config = dict(
    n_head=1,
    activation='geglu',
    positions='rope',
    tie_embeddings=False,
    extras=['capped logits'],
    lr=0.00891,
    beta1=0.9,
    seq_len=768,
)
Each number is 50 + 10 x the weight over its row's rms, rounded and kept within 0 to 99. Layers, rows and columns count from 0. The size before them is the row's rms in percent of the matrix's.

# gate: layer 5 MLP gate, 256x64, rms 0.213, rows 66-96, columns 0-31
# up: layer 5 MLP up, 256x64, rms 0.224, rows 66-96, columns 0-31
# down: layer 5 MLP down (transposed), 256x64, rms 0.0516, rows 66-96, columns 0-31
gate66 073:59 59 42 41 43 61 35 31 49 54 66 46 56 41 67 53 67 46 52 56 62 65 58 62 40 54 51 59 31 29 55 52
up66 073:51 31 44 60 45 51 59 68 54 47 51 37 43 74 60 52 54 53 57 48 59 50 69 52 62 65 65 51 58 72 56 48
down66 073:48 65 55 50 51 64 37 48 41 51 43 57 44 38 56 43 52 45 33 40 35 70 56 46 44 64 51 33 43 42 37 42
gate67 088:43 49 49 55 64 32 56 58 51 25 50 52 55 43 41 51 56 59 62 39 54 37 42 57 39 60 53 28 47 68 53 38
up67 088:41 46 49 53 55 43 47 66 52 52 38 38 45 54 54 36 40 55 40 52 55 59 50 42 62 63 52 40 39 59 57 26
down67 091:33 40 61 45 41 49 58 48 59 55 59 34 40 72 53 46 46 51 54 42 49 42 54 52 48 48 43 41 54 39 47 39
gate68 094:42 43 37 50 57 38 34 53 38 52 63 53 55 58 67 46 50 53 45 35 61 50 33 51 55 52 55 43 68 59 38 51
up68 124:52 41 54 37 42 37 40 44 66 59 54 43 45 57 69 43 43 55 57 52 60 35 52 63 45 57 61 61 66 56 57 49
down68 114:46 64 55 47 54 53 70 56 41 58 58 47 69 58 45 53 52 50 43 35 48 57 47 50 39 36 43 52 37 55 45 52
gate69 106:60 57 50 45 65 42 52 61 49 49 49 58 36 48 48 50 55 59 46 56 42 52 46 54 47 54 57 43 61 63 62 50
up69 101:39 52 55 61 56 47 31 43 60 73 53 50 56 56 59 49 62 71 31 54 23 36 44 51 51 45 39 41 55 69 43 61
down69 094:45 45 50 50 64 47 39 41 64 46 38 44 49 36 47 55 49 55 43 49 56 41 57 55 57 76 48 39 26 69 57 63
gate70 114:76 66 44 34 32 31 42 41 50 52 52 54 48 52 35 50 53 39 60 54 51 41 42 38 41 39 42 78 42 39 47 66
up70 118:36 65 59 58 55 60 48 62 61 55 40 53 61 46 58 40 47 50 40 44 32 39 43 52 55 41 48 29 49 61 63 53
down70 120:75 49 48 45 47 35 54 45 41 46 41 50 58 45 50 63 46 55 65 63 65 52 52 71 53 43 71 41 53 61 37 50
gate71 099:52 38 46 47 54 43 62 63 53 32 52 45 39 64 68 60 54 46 46 37 49 46 41 56 48 62 56 48 40 60 58 54
up71 104:43 54 46 34 49 38 47 42 40 45 48 56 51 61 48 42 40 25 44 55 42 47 19 47 59 49 55 56 31 52 47 58
down71 101:54 52 53 42 47 54 45 42 69 60 64 54 54 66 44 34 51 47 60 44 57 28 61 58 52 49 44 40 47 34 60 55
gate72 101:54 54 59 51 57 49 51 60 41 52 53 57 42 43 57 56 38 72 62 50 35 43 33 45 54 39 44 32 45 59 49 45
up72 098:47 51 49 63 21 34 43 45 33 74 46 64 51 46 67 44 50 42 60 59 54 47 41 49 54 52 66 46 63 55 54 28
down72 095:67 57 51 48 47 56 56 52 57 56 55 42 23 53 53 56 61 62 55 57 40 57 51 45 29 46 43 55 33 73 45 49
gate73 103:39 67 53 35 62 38 78 47 72 36 55 45 51 40 28 44 57 40 54 63 56 52 45 48 36 43 38 58 56 60 50 49
up73 105:50 51 51 53 42 36 66 31 52 48 49 38 56 66 58 51 51 37 53 49 45 61 62 42 54 55 55 46 39 33 59 51
down73 122:54 52 53 49 56 57 56 40 45 46 41 45 48 32 48 47 30 46 50 60 39 53 38 53 60 41 55 61 61 48 41 50
gate74 075:48 53 39 47 58 51 59 56 43 58 55 57 31 70 68 52 41 58 37 48 45 34 53 52 54 45 47 44 40 57 50 41
up74 076:36 55 47 48 38 50 34 52 65 53 51 55 55 51 35 57 56 59 57 49 62 64 49 67 60 35 42 50 51 49 52 72
down74 083:54 39 55 36 42 43 45 58 49 46 74 52 53 67 42 52 41 40 57 61 56 56 47 45 54 59 49 49 52 51 61 48
gate75 102:57 44 46 37 49 41 42 43 41 64 66 43 46 69 36 59 53 33 63 62 49 39 64 37 75 52 61 64 63 54 61 57
up75 086:52 50 54 49 43 38 48 48 33 58 66 30 44 61 53 58 50 45 55 58 42 47 48 27 66 53 50 60 63 52 56 64
down75 081:34 52 59 58 50 52 48 56 41 32 63 41 48 43 62 57 35 40 52 39 39 68 43 32 22 46 50 73 56 56 30 41
gate76 096:51 33 42 68 58 48 45 59 57 52 56 46 54 50 46 54 41 55 32 55 43 53 41 45 54 68 61 62 44 44 66 46
up76 124:44 58 65 64 52 68 49 34 45 57 47 48 43 47 49 42 36 48 50 33 68 52 69 53 50 50 40 65 49 61 44 47
down76 126:52 37 38 40 44 20 39 54 62 52 45 55 61 39 56 64 61 53 37 63 48 57 37 51 50 55 54 61 42 42 65 49
gate77 066:55 50 45 53 60 38 56 73 43 48 67 64 69 58 51 41 50 36 45 44 52 42 46 56 59 25 37 48 46 54 49 42
up77 058:54 56 44 45 37 57 50 42 64 51 57 35 59 39 35 56 57 52 69 50 68 41 49 56 45 52 49 46 39 67 61 64
down77 073:57 50 56 44 48 52 47 51 31 47 76 52 57 49 30 52 55 46 53 44 33 33 56 61 59 24 46 37 56 46 53 49
gate78 095:63 52 44 58 56 49 30 56 38 42 53 70 33 41 34 56 46 45 57 48 54 54 51 33 54 61 45 51 68 49 47 68
up78 078:59 55 52 43 47 49 51 48 51 59 43 36 68 66 60 29 54 49 57 59 54 45 48 61 63 40 56 49 36 60 55 44
down78 096:53 53 59 37 65 63 34 54 49 46 55 64 68 69 30 54 58 37 64 41 39 41 56 58 55 56 47 39 61 48 55 46
gate79 104:47 48 46 41 49 39 54 64 63 59 39 60 59 53 56 56 41 58 44 48 75 41 65 57 34 35 47 39 50 46 53 61
up79 105:29 51 50 59 41 46 57 43 42 63 54 70 73 40 44 61 47 56 38 72 56 40 39 49 51 41 44 54 48 62 58 48
down79 102:35 50 48 59 47 45 55 21 42 39 69 39 59 65 40 42 59 35 60 46 35 51 35 45 55 56 56 49 60 61 44 38
gate80 108:52 54 46 54 36 61 54 50 49 38 50 47 63 49 30 64 48 38 52 50 51 68 56 45 44 47 51 36 22 58 40 38
up80 100:47 38 59 48 54 37 44 59 55 50 41 42 63 57 45 42 32 47 62 48 54 40 68 44 46 46 54 51 44 53 25 51
down80 107:32 48 47 57 42 30 71 56 70 51 62 38 56 53 48 46 41 61 61 49 64 70 59 62 60 52 45 53 37 52 44 46
gate81 095:66 58 66 53 54 45 59 53 39 45 51 52 60 57 47 57 33 53 48 46 33 57 55 51 62 37 55 44 53 53 64 43
up81 107:51 55 34 38 56 54 50 50 43 48 54 55 61 44 61 43 48 54 51 28 64 50 58 29 39 43 44 45 53 51 35 56
down81 093:47 60 45 59 69 50 42 43 69 61 48 60 68 39 45 42 56 40 60 29 37 38 47 61 44 49 58 40 48 50 45 59
gate82 096:71 42 43 55 61 56 58 44 51 71 68 48 50 39 54 50 61 64 45 44 53 48 46 52 50 60 66 50 59 55 55 46
up82 103:59 54 69 32 50 50 49 54 64 47 36 43 63 43 57 53 48 44 55 65 51 40 68 48 51 55 51 44 53 48 64 36
down82 093:45 53 57 73 52 44 48 42 46 67 62 49 60 69 28 50 40 47 32 59 42 45 35 44 47 53 51 44 42 61 45 48
gate83 092:55 60 57 52 32 46 43 69 55 64 53 68 61 48 50 52 53 35 48 42 51 51 42 50 41 58 46 41 37 61 56 17
up83 089:42 63 56 51 31 53 64 66 54 66 65 64 59 49 60 39 40 51 38 42 57 50 43 44 43 47 40 41 46 56 48 23
down83 088:51 68 61 41 34 45 58 42 40 52 67 48 56 41 50 48 42 59 47 53 50 56 53 45 38 46 51 64 36 46 51 60
gate84 096:44 76 40 59 56 56 71 52 63 49 44 39 65 70 45 46 53 60 50 44 44 48 30 42 45 44 54 36 46 39 38 48
up84 091:57 39 37 47 40 39 43 55 47 51 45 67 51 46 60 50 33 44 51 50 51 48 57 55 52 35 56 47 55 69 59 62
down84 090:46 59 53 53 67 52 90 53 51 52 38 52 54 53 64 57 35 58 42 52 43 62 36 54 47 41 16 46 48 59 47 43
gate85 113:60 52 30 53 57 55 51 60 41 37 47 50 53 45 42 42 22 49 53 40 52 59 42 59 53 48 32 47 34 39 50 50
up85 092:44 41 46 44 60 41 54 32 56 61 46 42 64 35 36 73 34 52 54 32 54 53 51 55 58 35 41 50 49 48 59 56
down85 090:61 75 59 39 37 56 45 63 51 56 50 65 50 62 42 49 63 55 44 51 58 56 49 55 54 51 32 50 40 46 43 50
gate86 104:41 58 51 57 50 64 60 54 49 55 52 45 64 78 54 52 58 33 68 50 43 62 55 46 61 58 48 56 46 47 52 46
up86 105:48 54 62 48 52 44 55 53 54 74 46 44 39 54 42 37 45 56 36 52 62 49 58 50 58 44 51 40 59 43 49 46
down86 114:48 56 30 47 43 56 47 47 60 58 29 55 47 26 35 59 55 45 52 48 63 39 24 33 50 46 47 34 70 45 53 54
gate87 104:64 65 38 41 66 39 54 57 61 61 59 38 50 53 56 39 72 60 59 30 55 43 44 60 73 48 46 62 54 67 39 50
up87 095:52 55 53 41 53 52 62 57 57 64 35 71 36 56 53 70 55 44 40 45 45 64 63 37 35 48 56 36 50 40 49 44
down87 111:63 61 56 55 51 53 57 51 44 50 59 38 51 52 47 41 52 64 45 44 42 30 53 55 59 46 56 58 39 64 55 62
gate88 092:72 55 42 44 60 50 51 39 48 39 52 41 44 69 45 42 44 57 60 67 60 55 49 45 56 49 56 47 60 48 55 66
up88 076:40 33 47 53 36 43 35 54 45 50 56 55 65 48 43 54 66 37 37 57 53 46 55 53 43 55 52 44 44 54 56 36
down88 113:51 48 48 45 44 47 40 46 52 78 66 54 57 56 49 56 46 51 45 30 49 51 67 45 38 45 46 45 50 54 55 39
gate89 113:53 36 42 45 47 57 34 69 51 60 48 39 42 51 52 54 41 54 75 56 54 33 51 60 45 51 52 52 70 45 47 45
up89 130:39 58 59 56 50 52 66 37 64 62 49 64 52 56 49 61 69 58 52 53 33 42 50 56 45 33 54 40 38 45 56 45
down89 121:57 36 55 52 56 55 51 57 39 29 58 42 33 43 54 51 40 62 62 59 41 60 61 43 71 67 65 44 65 68 41 46
gate90 105:44 66 50 57 38 55 51 54 52 55 66 45 50 53 48 51 41 46 50 57 36 51 44 59 66 57 60 35 55 47 67 28
up90 117:54 24 60 66 31 52 56 51 36 38 66 56 53 45 38 53 48 43 61 63 51 39 47 50 47 56 31 43 49 40 40 47
down90 107:47 61 45 37 70 64 43 46 48 53 56 48 28 49 48 61 56 62 41 48 47 62 53 28 68 58 45 47 50 48 69 42
gate91 102:54 53 52 48 47 38 45 48 35 47 45 60 45 44 47 51 36 22 56 53 45 56 57 63 68 57 43 67 42 40 39 57
up91 108:61 45 61 57 57 47 57 57 39 74 47 41 49 40 46 48 64 55 45 57 54 55 67 68 62 49 45 38 47 46 52 54
down91 117:60 46 59 59 49 48 61 41 38 62 37 51 47 50 47 46 49 54 54 58 48 53 57 57 45 60 28 70 39 49 36 46
gate92 105:26 53 44 45 42 61 39 34 35 51 69 68 48 53 48 47 56 63 56 62 50 54 44 42 47 42 58 58 56 42 46 48
up92 107:47 57 54 51 47 48 40 66 42 66 36 36 49 54 70 59 41 36 62 55 57 36 51 64 59 54 42 38 55 60 36 43
down92 099:30 54 47 53 51 60 56 36 49 62 62 45 45 45 52 52 57 57 41 62 41 58 53 54 56 47 52 45 52 35 42 49
gate93 098:53 38 38 36 48 31 45 51 62 61 56 55 61 60 59 57 72 50 54 48 50 29 69 54 58 42 42 56 38 59 60 56
up93 102:47 54 47 58 39 51 58 58 28 48 67 54 44 51 47 54 51 56 31 45 50 53 41 47 37 42 53 48 44 46 44 69
down93 099:61 57 44 56 44 48 60 34 69 43 42 43 48 45 53 31 43 60 58 55 46 54 24 57 62 43 36 69 52 46 53 41
gate94 100:78 43 54 41 43 48 38 37 57 54 54 50 32 46 53 45 32 29 48 46 50 44 47 37 52 49 55 54 46 57 51 39
up94 112:70 52 46 35 61 47 56 45 41 47 61 54 41 35 55 43 48 58 44 53 65 35 57 39 72 47 43 50 40 46 64 58
down94 101:57 52 61 52 38 37 46 55 67 62 56 58 42 46 56 59 48 44 57 22 35 49 26 59 54 44 63 70 39 54 39 30
gate95 088:54 57 63 43 42 49 19 34 59 48 37 60 59 50 74 52 38 54 56 51 45 54 57 41 31 54 56 43 62 61 51 32
up95 099:62 43 45 46 73 66 61 40 45 54 70 62 49 37 64 46 52 56 43 49 50 50 45 69 55 58 68 70 50 56 64 40
down95 086:51 47 52 46 19 48 33 39 46 52 62 58 42 71 52 65 35 49 49 54 51 60 37 61 61 61 48 44 53 65 46 61
gate96 099:49 41 33 45 47 56 54 42 72 47 74 41 45 61 49 52 53 54 54 37 43 48 62 48 34 53 58 47 59 28 47 49
up96 103:40 41 44 49 42 50 63 25 53 52 50 40 54 65 55 71 47 49 45 54 51 45 38 44 33 53 48 58 47 46 47 54
down96 097:63 71 43 53 60 57 49 55 46 59 48 60 62 43 69 43 43 51 50 61 52 45 53 53 45 50 59 51 73 38 63 32